Part of a small language model's weights.
Training: a variant of SOAP for these matrices, 303M tokens, 4618 steps.
Each number is 200 + 40 x the weight over its row's rms, rounded and kept within 0 to 999. Layers, rows and columns count from 0. The size before them is the row's rms in percent of the matrix's.

# layer 5 attention query, 448x448, rms 0.105, rows 253-255, columns 224-335
097,219,261,240,231,178,158,197,151,266,203,235,260,233,270,81,196,247,260,196,194,265,251,258,249,122,231,195,192,255,218,165,190,266,247,185,196,182,202,178,263,174,301,230,209,279,174,239,215,163,180,264,173,153,212,202,278,210,208,137,185,155,213,218,139,202,182,198,193,157,277,202,132,177,178,279,226,217,195,180,153,228,206,194,192,163,162,283,185,181,204,177,178,257,220,217,232,194,196,178,196,175,253,159,153,207,238,215,184,172,231,200,149
104,242,212,211,172,176,245,163,171,174,189,202,169,247,251,178,157,108,218,217,182,228,215,176,179,191,223,173,243,229,210,224,190,228,133,236,202,148,127,263,235,248,221,151,230,205,184,227,152,210,191,133,235,168,212,171,270,219,172,237,228,242,166,240,180,173,168,244,203,197,250,225,295,242,237,199,215,112,201,203,242,265,174,195,182,236,258,158,187,207,204,194,212,248,226,264,163,184,222,187,279,249,222,198,205,165,152,248,208,238,195,171,143
100,264,234,179,224,222,196,224,124,157,153,246,169,134,236,255,238,242,217,148,168,184,176,198,175,196,256,267,220,207,211,158,154,188,208,190,230,224,166,173,208,244,150,248,212,168,140,189,234,199,167,200,184,191,148,192,204,185,201,267,156,283,240,242,236,178,233,159,188,156,212,150,233,134,190,212,235,193,139,185,213,213,223,190,171,257,227,231,178,162,143,178,167,152,185,212,215,198,207,162,236,166,224,240,175,109,155,147,218,173,290,210,142
# layer 5 attention key, 448x448, rms 0.0973, rows 253-255, columns 224-335
098,178,193,203,183,229,186,292,201,214,246,186,221,208,149,219,158,207,190,215,169,277,263,277,155,215,180,220,148,206,168,166,152,162,178,172,179,176,177,152,286,258,118,167,245,182,177,192,106,201,254,195,198,205,230,183,210,249,216,215,152,198,223,222,237,277,145,196,205,220,205,240,141,198,241,240,172,192,192,187,287,187,146,156,256,203,190,175,224,204,167,139,206,204,245,316,252,132,123,160,200,184,156,254,214,128,261,306,160,195,211,262,122
100,178,184,179,192,151,136,175,203,167,147,205,161,253,245,195,151,231,232,190,206,125,170,193,183,159,257,157,221,188,184,92,225,270,241,229,244,251,192,231,135,185,209,205,177,191,240,204,202,288,152,204,161,205,205,168,240,139,187,174,248,205,199,161,230,168,216,211,206,121,172,221,127,195,226,169,190,172,148,199,164,184,221,203,223,250,205,222,233,252,207,218,143,156,125,168,218,190,159,186,199,213,215,282,205,183,262,165,166,196,240,274,130
100,192,240,178,195,160,92,206,161,222,224,232,186,169,188,204,178,232,231,220,191,222,243,172,238,188,145,191,179,186,107,98,213,164,178,179,235,229,170,177,198,266,164,268,200,236,165,208,166,206,217,232,244,211,302,224,168,211,162,217,196,217,222,188,268,200,240,186,176,212,251,213,213,184,153,124,344,175,161,153,231,148,180,228,234,197,223,264,197,203,203,189,227,236,227,168,245,223,240,181,147,188,167,188,202,146,192,202,206,204,238,252,206
# layer 5 attention value, 448x448, rms 0.0973, rows 192-220, columns 224-335
108,184,141,231,202,237,233,266,151,232,148,224,145,290,188,171,120,195,196,226,215,97,131,192,214,181,196,217,211,185,276,273,187,147,149,226,158,220,106,169,211,161,174,190,176,147,240,215,245,149,185,182,103,197,167,191,172,223,198,167,237,209,134,162,227,197,163,181,212,150,135,178,187,259,198,209,174,209,174,154,204,201,172,199,193,246,193,188,239,217,116,181,150,214,225,202,198,206,218,174,167,169,223,155,166,203,207,224,141,240,200,200,245
105,156,196,136,184,215,223,274,231,149,227,225,192,167,231,173,197,227,127,157,230,218,145,260,186,117,213,223,177,220,208,125,184,193,179,249,195,176,197,200,253,187,109,186,150,144,165,270,235,119,277,206,253,177,181,185,192,232,256,225,163,219,275,176,237,237,218,144,238,213,145,199,227,164,168,248,234,228,171,172,204,191,185,260,161,199,147,211,261,204,183,232,178,197,172,283,218,218,190,155,216,232,145,274,208,219,184,189,140,145,222,271,210
102,182,203,189,123,164,220,172,165,166,285,195,189,208,211,211,179,229,171,204,180,200,237,220,237,173,116,195,239,222,238,136,203,205,159,262,221,193,212,198,185,226,178,161,183,174,246,198,229,178,210,164,269,117,172,241,212,189,242,161,215,238,226,199,152,251,180,216,177,164,166,153,179,236,219,216,187,189,241,150,188,144,185,125,200,198,246,242,188,199,180,163,186,199,168,189,142,218,163,217,194,248,210,154,245,153,183,244,222,128,270,229,201
107,88,222,170,158,190,244,121,212,258,176,162,178,155,198,160,196,223,216,214,211,324,214,217,177,182,229,131,159,284,276,179,168,185,185,114,206,259,120,271,190,194,222,187,171,230,240,229,179,233,170,195,251,223,203,202,208,233,166,223,195,144,278,243,267,180,145,218,263,162,186,202,141,224,194,125,203,185,184,252,252,201,145,217,240,214,202,178,161,254,229,199,197,190,218,217,275,204,164,243,127,210,233,264,227,170,192,266,214,232,170,222,214
100,198,210,167,203,223,204,240,158,157,159,208,232,237,257,175,224,185,171,204,201,190,259,191,178,249,241,199,245,206,141,298,236,168,139,217,239,193,287,228,211,215,165,193,115,223,252,228,127,174,270,148,159,200,193,238,233,210,213,151,208,256,298,216,172,179,138,238,187,172,127,180,162,183,201,280,226,164,199,164,253,163,224,136,231,261,187,167,154,151,216,161,153,225,179,240,197,242,249,172,212,173,214,135,212,179,151,157,173,241,182,215,160
105,160,166,189,199,203,200,149,150,161,219,216,224,127,159,248,209,172,211,144,184,207,210,147,158,198,158,199,263,183,217,222,210,191,228,159,174,134,188,214,201,230,219,151,146,229,205,160,183,200,218,295,154,170,223,215,184,151,187,182,234,220,212,87,197,247,264,168,191,190,140,211,153,147,267,232,204,127,143,235,272,229,193,250,243,290,214,138,229,190,187,152,177,317,218,269,187,215,163,213,153,239,261,146,187,253,181,220,291,174,219,131,226
106,216,201,189,190,255,209,187,225,244,194,190,270,139,177,164,186,207,177,199,284,223,220,306,173,229,150,282,159,241,230,145,175,110,200,231,177,143,208,209,135,239,221,201,231,165,234,199,169,164,246,203,198,164,157,193,211,208,253,208,284,175,244,245,182,232,220,231,186,237,166,135,196,170,186,194,188,164,188,157,181,203,227,199,173,252,234,190,204,253,174,216,213,192,188,196,249,225,200,219,316,143,281,257,216,170,242,218,244,248,307,193,153
103,196,187,232,196,219,249,209,113,210,163,150,187,210,270,179,199,142,213,186,194,214,186,279,169,283,229,229,249,194,218,228,259,271,242,194,143,242,234,137,130,208,180,175,188,217,216,243,82,147,216,168,166,161,232,198,226,259,180,203,227,207,194,224,206,244,193,269,207,176,233,215,190,231,252,155,237,297,141,216,148,263,252,215,207,230,240,208,238,126,235,151,189,186,222,237,255,153,255,219,173,243,150,287,254,78,164,243,156,185,184,160,184
100,206,143,202,183,189,176,218,259,232,145,221,201,172,216,179,229,199,181,153,215,264,145,181,140,236,148,234,232,204,235,173,252,217,207,166,237,251,258,151,181,146,180,227,131,216,215,227,201,203,241,202,183,170,213,203,216,197,162,205,232,230,261,249,192,183,191,260,148,273,231,149,209,193,314,237,145,226,228,159,225,220,277,219,175,269,235,256,199,204,238,218,165,197,237,177,145,296,155,169,161,192,274,203,254,235,251,208,224,179,132,224,184
102,216,206,151,183,141,140,200,238,251,184,182,189,190,184,232,254,161,202,257,150,152,178,135,221,254,198,214,165,261,147,183,171,152,179,213,166,237,213,159,157,224,176,244,198,269,245,135,200,244,185,146,202,251,156,176,255,210,235,245,257,187,197,224,181,217,162,152,201,179,279,200,202,248,271,141,186,227,206,217,210,172,163,291,195,170,257,149,220,209,220,199,191,193,213,272,174,209,253,260,189,215,203,169,244,172,203,191,201,248,168,287,205
107,152,238,200,222,140,191,262,243,177,214,198,176,223,224,223,193,212,170,256,159,186,185,218,210,198,233,195,221,188,206,252,152,255,211,248,155,152,158,149,238,203,183,202,137,231,227,200,240,174,193,226,145,168,157,204,150,179,147,184,188,190,188,189,170,195,215,236,87,224,190,214,181,128,209,162,217,298,253,200,1,145,300,198,137,162,189,207,267,217,220,235,192,256,219,205,181,181,187,142,190,179,135,162,177,142,230,159,207,202,198,201,118
106,268,186,235,190,205,187,210,152,221,169,230,178,121,211,233,184,191,214,185,195,111,191,243,210,141,225,214,311,141,146,246,195,198,138,238,204,237,241,225,204,222,186,221,255,154,278,222,199,183,194,119,212,216,231,223,185,276,194,217,181,186,200,183,106,258,136,146,180,129,188,208,240,217,185,152,170,192,142,112,218,253,159,242,198,147,256,152,138,204,235,135,209,309,185,157,210,256,123,187,247,222,186,143,192,218,283,222,198,258,218,189,196
107,153,237,233,218,222,251,147,178,203,212,206,163,138,210,253,165,212,173,270,151,209,242,204,206,242,213,229,199,218,335,135,232,246,253,225,184,258,267,175,227,179,184,171,238,214,204,191,307,164,258,172,274,186,172,246,201,199,270,177,215,216,190,230,183,233,160,207,241,173,156,198,221,201,143,235,228,207,115,195,168,199,167,202,254,191,129,165,231,188,277,129,186,223,111,205,244,240,220,234,157,238,232,241,159,253,210,170,217,200,187,264,182
105,259,183,230,221,189,233,244,180,155,143,212,238,223,172,190,188,155,283,197,159,194,233,291,206,253,208,234,154,219,135,156,194,169,157,173,210,215,226,245,180,200,258,225,206,240,260,219,245,261,243,213,238,202,230,217,311,179,281,257,249,267,210,261,204,174,164,229,231,242,239,199,173,202,216,164,288,123,207,241,228,207,183,238,202,96,239,238,185,238,200,200,198,201,164,108,175,169,151,178,165,173,179,174,248,132,196,250,202,219,308,217,161
106,141,182,196,195,125,254,119,171,287,346,181,227,267,211,237,202,243,171,210,167,154,180,164,186,197,240,147,178,263,204,200,222,170,149,188,287,177,130,245,224,233,193,203,170,199,136,168,165,317,204,181,221,163,160,212,135,167,259,216,234,198,254,216,188,174,194,167,186,149,206,191,161,159,200,230,200,155,202,235,252,168,260,206,175,206,149,209,158,210,203,172,179,275,259,240,177,167,205,250,207,136,228,277,163,276,168,189,175,230,211,201,200
103,153,241,156,229,265,134,150,146,152,168,219,200,261,224,236,213,316,190,159,197,213,195,261,144,192,238,197,226,163,255,259,153,220,152,189,181,281,199,155,181,159,172,176,242,173,143,246,188,241,204,184,247,141,146,153,203,211,249,195,230,259,111,164,150,256,201,256,179,144,163,192,128,213,198,202,184,235,113,209,240,266,201,178,175,287,217,230,200,160,210,182,163,69,195,182,141,212,128,224,201,245,231,249,224,227,219,172,198,223,194,213,140
106,275,176,174,166,174,191,201,249,205,271,216,215,173,122,187,202,224,193,172,164,168,187,156,249,197,201,175,199,223,208,213,213,190,265,178,176,208,232,194,187,214,170,155,159,95,194,207,175,147,187,220,157,232,150,158,204,159,189,192,133,298,216,230,210,221,171,250,168,188,225,189,234,234,244,184,174,225,197,159,227,245,225,158,217,190,215,227,221,174,210,182,218,184,165,204,119,185,242,161,173,141,185,255,152,187,201,137,209,202,192,112,242
106,203,226,136,223,177,219,213,244,171,192,194,188,233,174,171,243,204,236,281,147,245,158,150,161,175,197,181,144,220,192,203,141,170,151,200,195,256,195,169,220,211,169,188,245,132,254,241,233,193,161,186,114,237,209,219,186,205,234,207,207,194,202,261,206,236,171,108,272,208,162,267,243,235,143,191,168,158,172,231,216,142,213,215,196,241,274,231,153,160,100,222,213,239,302,199,184,195,188,160,238,183,202,203,149,200,184,185,182,121,210,202,214
106,201,172,124,187,211,184,234,209,234,214,122,171,273,179,183,237,195,250,171,187,171,230,306,146,176,146,208,177,182,151,222,226,213,188,176,277,213,229,170,146,195,185,184,185,154,207,145,169,208,229,183,185,216,148,142,220,204,185,170,263,190,174,219,189,217,204,176,231,190,146,194,170,112,180,267,170,241,270,201,191,282,126,233,190,284,190,258,211,287,244,243,229,184,253,201,288,144,181,212,241,200,253,202,213,175,214,164,162,215,222,283,184
103,227,175,265,298,131,210,204,230,243,199,219,208,232,188,193,174,222,227,223,232,176,188,282,228,215,221,189,192,205,202,218,184,270,196,165,218,215,185,197,140,157,151,173,206,200,127,193,199,167,173,176,279,168,221,124,158,252,165,158,152,210,214,211,188,227,237,182,216,215,244,214,235,268,202,188,164,163,231,183,201,277,150,221,152,121,186,178,189,178,232,240,175,206,203,159,207,194,185,189,182,192,217,244,253,141,222,158,275,134,179,228,214
099,229,205,161,170,213,134,182,208,238,164,199,228,188,156,266,205,191,241,267,239,216,175,217,169,229,197,208,218,165,242,122,155,216,227,184,230,205,209,208,197,226,144,170,223,141,166,239,243,214,178,252,122,79,189,226,238,162,224,186,214,192,63,210,234,332,190,209,238,164,211,224,205,285,181,189,205,204,153,185,236,237,215,164,181,266,158,225,235,213,247,176,180,159,215,195,184,190,196,235,185,225,139,237,194,148,162,236,181,261,144,154,196
105,278,198,214,223,164,220,179,214,157,181,163,214,220,157,183,226,192,217,160,217,248,190,197,171,201,213,223,188,148,184,184,219,205,247,221,124,203,202,181,186,191,166,183,143,298,297,127,244,186,145,215,214,154,169,234,198,164,235,166,192,175,213,220,151,164,236,204,233,241,229,229,258,183,141,175,219,220,217,206,152,204,220,242,204,262,233,201,189,130,176,164,195,200,171,146,136,200,151,234,244,233,197,172,217,202,201,206,155,203,180,247,228
100,215,186,261,252,208,239,196,152,189,185,240,198,259,240,208,281,179,233,144,206,164,233,186,140,237,158,222,202,185,253,134,216,208,198,187,168,169,231,173,175,173,188,218,186,224,188,229,161,232,311,230,171,108,102,231,208,188,167,202,190,220,189,208,233,248,227,181,226,191,222,231,187,158,140,194,151,231,208,321,207,247,183,187,217,195,198,210,140,106,170,272,237,213,242,173,166,166,117,175,171,237,204,172,191,201,263,147,241,156,201,148,185
103,156,275,208,226,189,196,209,230,209,181,286,145,169,194,181,212,95,305,218,207,206,160,250,269,215,209,253,179,238,183,195,196,228,238,197,190,238,182,268,152,245,267,163,144,245,179,193,212,172,177,114,222,181,244,206,161,208,247,158,209,197,264,221,255,197,170,250,135,79,214,168,157,217,196,207,133,235,182,207,206,201,216,158,184,208,185,238,169,169,177,204,192,197,179,161,237,284,219,185,297,207,209,173,202,208,260,230,192,212,177,123,248
106,181,219,199,243,231,167,239,196,261,291,114,193,194,240,216,214,207,186,157,203,282,193,242,160,238,245,209,131,235,224,201,252,222,188,186,227,97,241,254,253,195,131,200,176,163,205,236,197,200,168,118,221,184,168,139,190,110,168,226,219,165,150,183,241,175,209,171,163,221,213,173,198,147,155,242,191,191,169,218,233,175,169,260,170,194,277,225,214,171,197,201,209,257,113,150,202,232,225,244,193,181,211,212,155,179,171,218,309,150,209,241,147
110,232,185,224,232,208,124,198,258,188,220,211,149,197,192,189,174,190,135,235,225,177,291,209,231,118,209,133,193,176,218,189,219,200,219,95,201,266,244,177,285,200,195,172,244,183,185,146,194,182,232,159,246,237,173,182,218,174,225,177,193,201,193,193,195,170,129,189,180,192,209,143,166,229,215,178,154,199,217,272,190,156,203,243,178,262,195,221,189,226,147,268,174,142,146,193,201,230,211,208,208,183,159,203,206,188,154,169,240,226,255,195,212
105,218,190,237,185,146,162,219,201,127,268,233,197,159,157,163,211,149,215,201,165,242,250,219,141,219,164,187,219,277,189,200,164,174,204,199,252,242,210,153,164,178,139,146,117,248,266,242,226,171,214,232,195,173,221,191,293,243,194,254,190,155,230,218,203,227,152,255,151,246,197,219,196,198,183,168,234,188,214,210,242,176,102,203,214,161,187,202,275,150,243,176,253,234,161,129,270,210,269,254,178,223,157,134,233,187,158,224,219,200,197,270,208
110,192,157,179,298,149,92,239,232,112,188,179,163,213,217,203,205,245,254,168,190,235,169,208,100,179,204,208,125,166,197,295,210,217,202,189,160,149,238,159,153,196,208,193,235,221,218,275,200,196,247,187,163,254,280,216,160,255,227,148,197,265,136,212,283,183,185,222,162,188,188,217,161,190,231,203,282,149,191,216,203,238,177,231,234,264,191,214,121,180,168,199,226,187,188,171,136,176,157,203,191,236,203,172,159,227,205,201,182,166,207,180,288
099,188,179,217,224,230,229,246,208,214,228,167,188,308,186,197,220,231,213,194,153,122,166,119,232,129,222,232,247,216,249,211,211,168,150,290,261,174,197,257,119,145,178,188,194,171,268,247,240,200,142,225,243,151,217,146,201,209,112,197,132,197,197,229,199,198,158,169,209,194,236,137,218,150,220,185,245,199,217,144,307,161,189,258,243,248,174,233,241,167,199,191,185,179,244,266,239,180,223,191,132,231,204,196,181,125,240,225,199,290,234,176,161
# layer 5 attention output (transposed), 448x448, rms 0.0975, rows 192-219, columns 224-335
109,203,255,184,291,127,260,197,228,181,296,191,230,121,204,226,177,192,128,200,226,256,232,206,189,210,171,226,242,248,202,158,188,223,214,166,226,159,206,231,108,246,301,308,217,192,118,247,140,266,232,181,252,236,218,183,187,277,154,202,133,202,220,242,173,191,242,175,151,269,293,144,171,158,197,180,280,180,247,283,225,257,262,222,207,259,143,206,253,246,273,149,216,196,161,130,174,231,204,249,190,178,199,224,140,170,226,198,227,107,150,240,135
103,236,202,219,150,181,208,204,187,207,199,146,219,193,220,213,198,258,153,269,215,184,223,134,145,191,198,215,241,296,136,238,156,181,296,185,192,286,211,197,181,155,176,198,185,245,161,248,190,247,236,177,249,260,207,236,207,179,196,109,184,201,228,216,205,152,193,251,148,258,261,216,270,241,206,204,212,263,157,184,186,211,175,132,218,264,233,186,148,152,245,164,235,241,211,165,245,207,155,193,157,103,162,185,246,226,241,252,167,241,255,177,116
103,129,216,276,208,185,207,187,187,192,222,248,217,149,174,227,247,188,183,284,214,242,217,175,219,248,182,161,227,120,70,254,212,190,285,227,176,229,223,190,159,171,233,220,224,248,162,252,171,218,150,200,213,259,246,182,218,269,148,205,176,139,237,141,252,126,191,105,186,230,233,187,191,210,223,151,154,106,251,206,183,269,226,135,187,233,216,194,203,249,198,189,259,185,282,279,207,267,204,194,142,158,202,237,196,223,146,194,200,230,154,192,134
105,166,159,215,155,251,233,236,240,158,226,250,153,229,197,155,211,281,163,220,231,183,144,209,167,297,195,198,192,102,208,237,185,183,222,201,295,198,253,148,200,170,190,215,177,219,162,160,224,224,271,198,99,148,232,133,186,187,201,196,214,198,173,203,165,220,202,158,187,126,211,206,164,187,200,249,153,110,195,158,188,156,220,195,228,130,225,147,242,209,184,162,192,192,167,206,197,159,255,170,290,254,229,169,126,222,183,199,237,259,149,219,166
102,111,166,209,226,155,216,243,253,172,226,216,166,200,170,217,203,179,241,194,223,231,151,194,195,155,197,164,148,293,168,151,191,234,322,181,231,177,161,261,198,180,185,194,232,223,135,213,189,214,178,158,203,240,139,196,212,227,139,210,171,281,183,286,136,202,139,175,222,230,138,233,258,207,222,204,256,173,164,206,198,180,191,224,261,231,209,214,218,183,209,251,200,245,157,226,166,152,214,119,215,208,115,192,211,200,222,227,254,216,216,160,259
105,240,131,289,196,185,225,207,213,241,200,162,243,253,290,205,184,214,206,281,251,215,165,216,218,249,155,179,172,162,187,201,216,202,167,222,204,234,201,192,225,172,171,253,149,237,218,208,184,211,154,141,279,203,244,168,205,217,266,231,135,157,164,269,189,214,260,149,162,198,207,175,162,148,192,173,218,196,208,224,218,161,231,194,244,84,200,307,153,187,163,286,222,146,202,178,151,247,150,185,284,157,209,245,229,153,235,161,167,179,209,226,211
106,260,210,190,203,126,166,188,220,241,118,172,148,187,240,174,263,225,298,179,196,178,243,173,231,182,246,168,226,192,136,285,239,178,206,176,196,139,194,179,182,254,277,130,195,217,208,194,238,135,129,194,180,219,181,153,137,261,131,238,122,177,203,210,180,124,198,181,207,181,170,234,166,219,262,172,174,211,233,242,274,220,244,158,181,185,188,230,166,166,244,164,181,240,236,160,232,180,197,186,179,203,198,242,191,230,184,171,186,209,128,169,249
104,135,249,183,206,244,167,208,241,215,186,238,238,199,195,190,220,245,211,139,152,229,193,191,182,178,172,188,198,195,170,194,168,254,214,176,174,210,208,135,125,231,240,188,153,162,227,232,240,153,284,193,268,174,224,186,209,165,264,190,238,133,192,190,128,210,206,112,237,222,193,141,199,248,178,245,208,211,220,231,236,172,206,190,192,208,247,158,251,206,185,301,135,226,210,200,173,280,186,215,198,204,155,178,169,231,298,208,189,142,199,155,178
104,186,208,171,197,190,223,246,265,180,217,168,249,233,224,201,162,162,152,255,257,137,231,164,148,192,327,202,221,236,205,191,215,236,162,234,235,175,218,252,222,176,238,138,176,155,181,201,233,201,222,205,241,229,139,230,275,217,190,212,170,134,239,148,157,176,175,201,301,168,220,192,201,253,213,163,236,233,190,294,145,140,176,169,252,160,181,168,205,163,243,164,180,233,190,206,212,174,101,211,209,227,191,186,169,199,177,243,188,165,150,126,178
106,126,188,131,231,161,247,166,157,207,107,197,148,215,246,211,237,174,212,184,182,211,191,242,195,138,281,270,161,145,229,260,274,243,218,200,217,238,219,204,278,260,157,197,160,191,250,211,156,145,198,270,175,180,211,174,216,245,211,168,144,283,198,122,179,157,183,147,204,253,143,102,220,182,158,233,196,266,137,169,212,280,180,152,254,222,123,209,185,219,189,211,147,211,140,130,247,240,207,195,171,171,172,177,191,225,302,209,194,71,184,184,159
110,215,135,243,138,219,250,186,189,220,193,217,218,188,272,142,217,258,186,100,157,179,249,227,197,130,216,216,161,224,170,207,245,222,220,161,215,163,228,225,205,165,186,124,208,132,100,228,143,228,242,115,208,237,195,166,153,230,215,173,245,185,212,187,212,243,131,216,208,242,250,186,186,246,216,158,271,238,180,204,229,182,234,161,215,227,191,129,196,161,160,172,211,217,263,204,220,236,236,185,210,245,172,180,192,210,162,154,232,221,268,272,196
107,242,234,207,201,176,180,200,252,158,218,225,195,206,198,198,210,177,150,157,182,209,217,188,199,196,105,213,121,266,221,200,259,154,259,213,195,137,218,206,313,176,166,210,168,227,166,144,200,208,215,255,242,218,161,152,203,145,180,142,208,217,183,154,223,157,196,184,237,271,157,188,222,234,246,226,248,207,286,252,185,165,206,167,245,283,234,202,256,170,247,303,302,223,206,190,203,197,184,195,152,238,207,277,229,169,221,240,247,100,159,273,234
108,203,281,197,143,116,233,203,257,187,208,227,208,197,136,108,211,168,230,171,184,173,161,178,194,186,177,159,211,142,205,243,241,159,195,159,235,231,160,221,200,193,203,242,205,149,159,184,147,252,202,204,75,232,257,133,156,205,188,236,232,180,151,245,151,179,248,192,198,222,180,146,158,175,218,169,137,120,302,177,223,206,237,200,159,226,186,164,125,316,165,254,305,178,189,163,166,152,188,188,270,167,232,138,207,203,189,136,257,257,184,173,149
101,257,218,214,210,225,133,166,221,224,190,250,204,222,205,202,146,216,146,245,199,196,216,143,319,189,153,206,204,183,238,207,246,215,235,212,155,105,214,173,197,262,189,181,203,208,195,206,207,167,159,240,164,246,180,233,172,238,111,230,211,127,148,164,236,266,207,239,173,152,149,253,235,226,191,195,187,213,186,141,188,179,160,164,271,298,181,137,213,215,294,139,185,200,224,203,206,212,237,216,196,225,235,233,160,273,225,110,253,194,150,217,143
105,168,170,260,157,232,160,271,175,184,158,257,196,208,233,156,208,139,234,138,201,261,251,221,151,196,153,240,194,178,193,234,237,166,176,236,231,244,227,225,193,159,182,213,211,221,256,257,165,170,185,204,176,208,294,206,180,230,162,186,88,164,142,231,254,246,246,240,155,169,182,200,198,220,227,165,191,168,148,158,214,207,94,153,179,237,228,152,195,141,186,122,221,159,174,202,192,175,272,209,148,239,220,157,192,142,235,151,286,267,204,212,227
107,176,232,261,198,171,238,184,199,271,227,213,191,202,215,179,172,208,285,134,234,208,223,197,232,206,130,227,179,174,149,217,207,134,280,213,167,240,218,225,250,202,230,177,175,209,249,208,243,183,249,175,229,145,284,269,239,245,178,247,224,167,208,201,176,142,157,214,237,169,190,185,210,125,173,166,186,200,235,190,92,220,216,254,249,122,215,135,166,174,231,200,243,259,227,158,164,215,247,188,238,184,233,146,132,146,182,236,201,214,150,226,183
107,247,202,132,246,255,130,162,174,222,218,127,132,209,179,192,192,199,175,205,215,239,206,163,145,225,158,220,135,187,213,217,185,188,187,248,250,117,155,185,98,237,253,173,251,292,153,166,133,234,194,136,255,186,114,208,226,174,215,189,189,185,195,205,217,112,108,215,221,220,241,203,185,213,258,242,220,239,170,209,144,235,224,178,171,221,169,127,228,226,200,207,220,275,304,222,244,138,214,167,185,255,177,213,228,184,196,231,192,206,195,167,223
106,156,163,120,169,219,189,236,171,173,224,158,216,130,200,193,193,266,187,170,277,232,194,223,199,192,178,186,323,122,174,207,177,157,239,154,166,145,229,134,215,155,261,176,197,257,185,181,176,211,226,237,259,188,177,217,205,189,195,157,196,283,205,140,137,176,275,254,145,152,167,212,257,140,225,221,186,189,204,250,217,205,164,167,171,292,183,211,213,202,191,78,227,203,119,205,260,164,211,192,188,201,243,263,221,152,225,196,196,236,155,156,163
109,217,228,184,199,203,210,163,192,135,119,217,187,184,186,185,212,276,156,139,194,154,114,123,206,191,230,235,216,223,235,141,114,214,230,169,213,172,152,266,250,225,207,158,183,175,176,228,187,160,188,231,183,165,213,280,222,124,254,263,161,194,156,232,209,177,106,192,219,232,184,240,256,271,93,168,189,194,191,190,185,224,241,98,251,179,165,183,301,147,156,221,208,206,88,170,121,206,193,199,121,187,108,239,157,207,176,274,246,245,181,189,168
105,214,227,151,145,235,170,220,261,166,255,174,276,157,136,181,146,143,263,142,212,200,157,215,233,195,134,192,229,206,228,199,179,210,166,251,274,227,144,214,213,176,260,189,171,227,194,232,159,163,232,158,264,215,175,135,175,172,231,238,161,211,176,185,192,161,193,161,239,203,241,147,176,160,211,210,183,212,217,283,243,209,230,259,192,236,216,188,234,169,230,231,231,103,198,247,169,266,233,212,218,113,205,189,172,243,158,208,128,207,193,178,163
103,255,189,230,207,167,273,229,173,46,188,163,232,223,226,201,192,187,130,195,208,233,177,212,154,184,150,158,191,148,230,268,240,203,172,227,142,219,132,226,151,230,206,216,114,237,243,220,139,193,235,186,195,258,248,191,213,234,238,288,255,169,219,210,174,138,228,130,190,143,201,221,223,154,251,232,253,227,296,160,219,148,227,258,171,254,213,142,183,190,181,252,279,182,206,214,209,217,246,191,232,123,234,241,172,190,187,179,207,90,193,197,135
106,219,176,171,249,258,199,250,273,227,206,190,253,309,293,184,231,200,227,203,176,245,202,191,215,102,187,188,180,211,225,176,134,162,190,207,237,189,205,240,152,200,261,226,206,177,178,205,111,251,172,170,142,255,164,216,265,213,178,235,195,158,135,170,161,225,191,255,171,91,147,104,125,200,274,192,173,261,186,175,189,206,224,170,214,84,175,167,192,187,226,181,213,209,248,156,193,143,228,189,167,191,192,314,185,210,216,200,204,213,178,260,172
102,193,179,255,309,234,193,180,244,176,202,100,219,169,186,207,154,171,188,151,267,265,175,227,252,209,188,217,225,169,169,225,181,164,155,192,230,224,193,258,255,112,294,125,140,211,197,150,171,221,119,234,224,261,188,183,195,143,206,218,196,229,184,233,209,132,177,164,191,143,137,138,195,170,225,158,222,265,201,205,227,174,197,240,188,241,187,126,199,245,201,122,226,199,203,214,184,189,185,219,230,199,198,231,183,237,217,199,141,252,207,179,223
105,241,165,171,147,225,245,183,211,214,205,182,195,217,152,222,226,237,153,162,162,162,183,128,146,190,176,184,242,133,176,187,159,206,192,144,230,172,225,135,233,172,161,241,205,189,214,249,202,187,146,257,157,192,150,225,222,274,264,237,168,204,224,240,155,298,254,172,195,194,213,195,221,172,205,178,308,157,179,246,204,234,148,264,212,202,176,194,221,197,211,210,253,182,181,202,194,223,158,199,253,197,200,256,237,177,162,235,244,144,232,213,149
105,193,175,220,158,176,148,209,129,253,118,199,199,186,156,273,246,152,212,209,153,217,205,196,180,173,179,239,192,195,236,200,219,178,210,187,251,230,230,149,264,162,240,167,189,202,169,206,154,225,180,183,152,180,187,211,213,205,209,183,160,269,254,178,157,242,186,243,144,165,213,196,200,261,187,196,156,142,140,151,125,187,180,165,179,173,170,239,176,242,218,233,149,163,289,168,230,190,168,198,196,245,228,194,184,287,185,126,164,253,254,235,231
109,188,218,125,115,206,242,187,171,116,161,230,175,184,190,250,202,168,189,150,144,207,194,235,179,261,196,233,197,262,192,179,192,185,158,227,199,236,223,235,176,240,217,255,161,202,233,239,235,158,109,178,175,183,143,212,238,245,196,255,185,262,238,213,136,145,266,237,247,198,229,219,151,213,238,218,269,253,247,168,243,239,240,211,248,209,194,119,167,169,197,195,161,199,201,260,231,230,254,255,274,223,297,254,202,184,152,198,218,187,192,189,148
105,159,153,227,200,182,217,225,214,206,253,166,199,248,239,186,208,211,237,218,216,147,209,204,283,187,214,143,244,214,215,163,222,204,123,219,166,168,171,209,267,179,193,229,257,175,162,198,128,267,186,185,175,183,241,204,154,159,206,162,189,226,165,176,220,192,250,155,193,116,227,215,177,147,171,227,174,166,195,200,158,212,220,169,199,238,124,277,163,272,159,254,163,261,204,250,136,207,139,207,187,171,222,173,146,244,221,220,230,179,218,255,170
111,284,221,161,104,250,175,247,121,314,233,230,226,153,163,222,223,184,218,246,235,160,185,256,245,193,251,161,260,270,193,177,232,225,226,215,271,217,167,207,307,187,113,125,188,179,205,170,214,245,196,207,209,197,126,214,215,173,210,223,203,156,209,163,153,215,215,211,196,217,203,180,225,155,179,211,231,258,221,236,260,146,189,225,172,139,198,167,224,154,183,206,133,230,124,307,179,190,150,206,202,206,168,238,265,187,222,195,199,196,186,298,182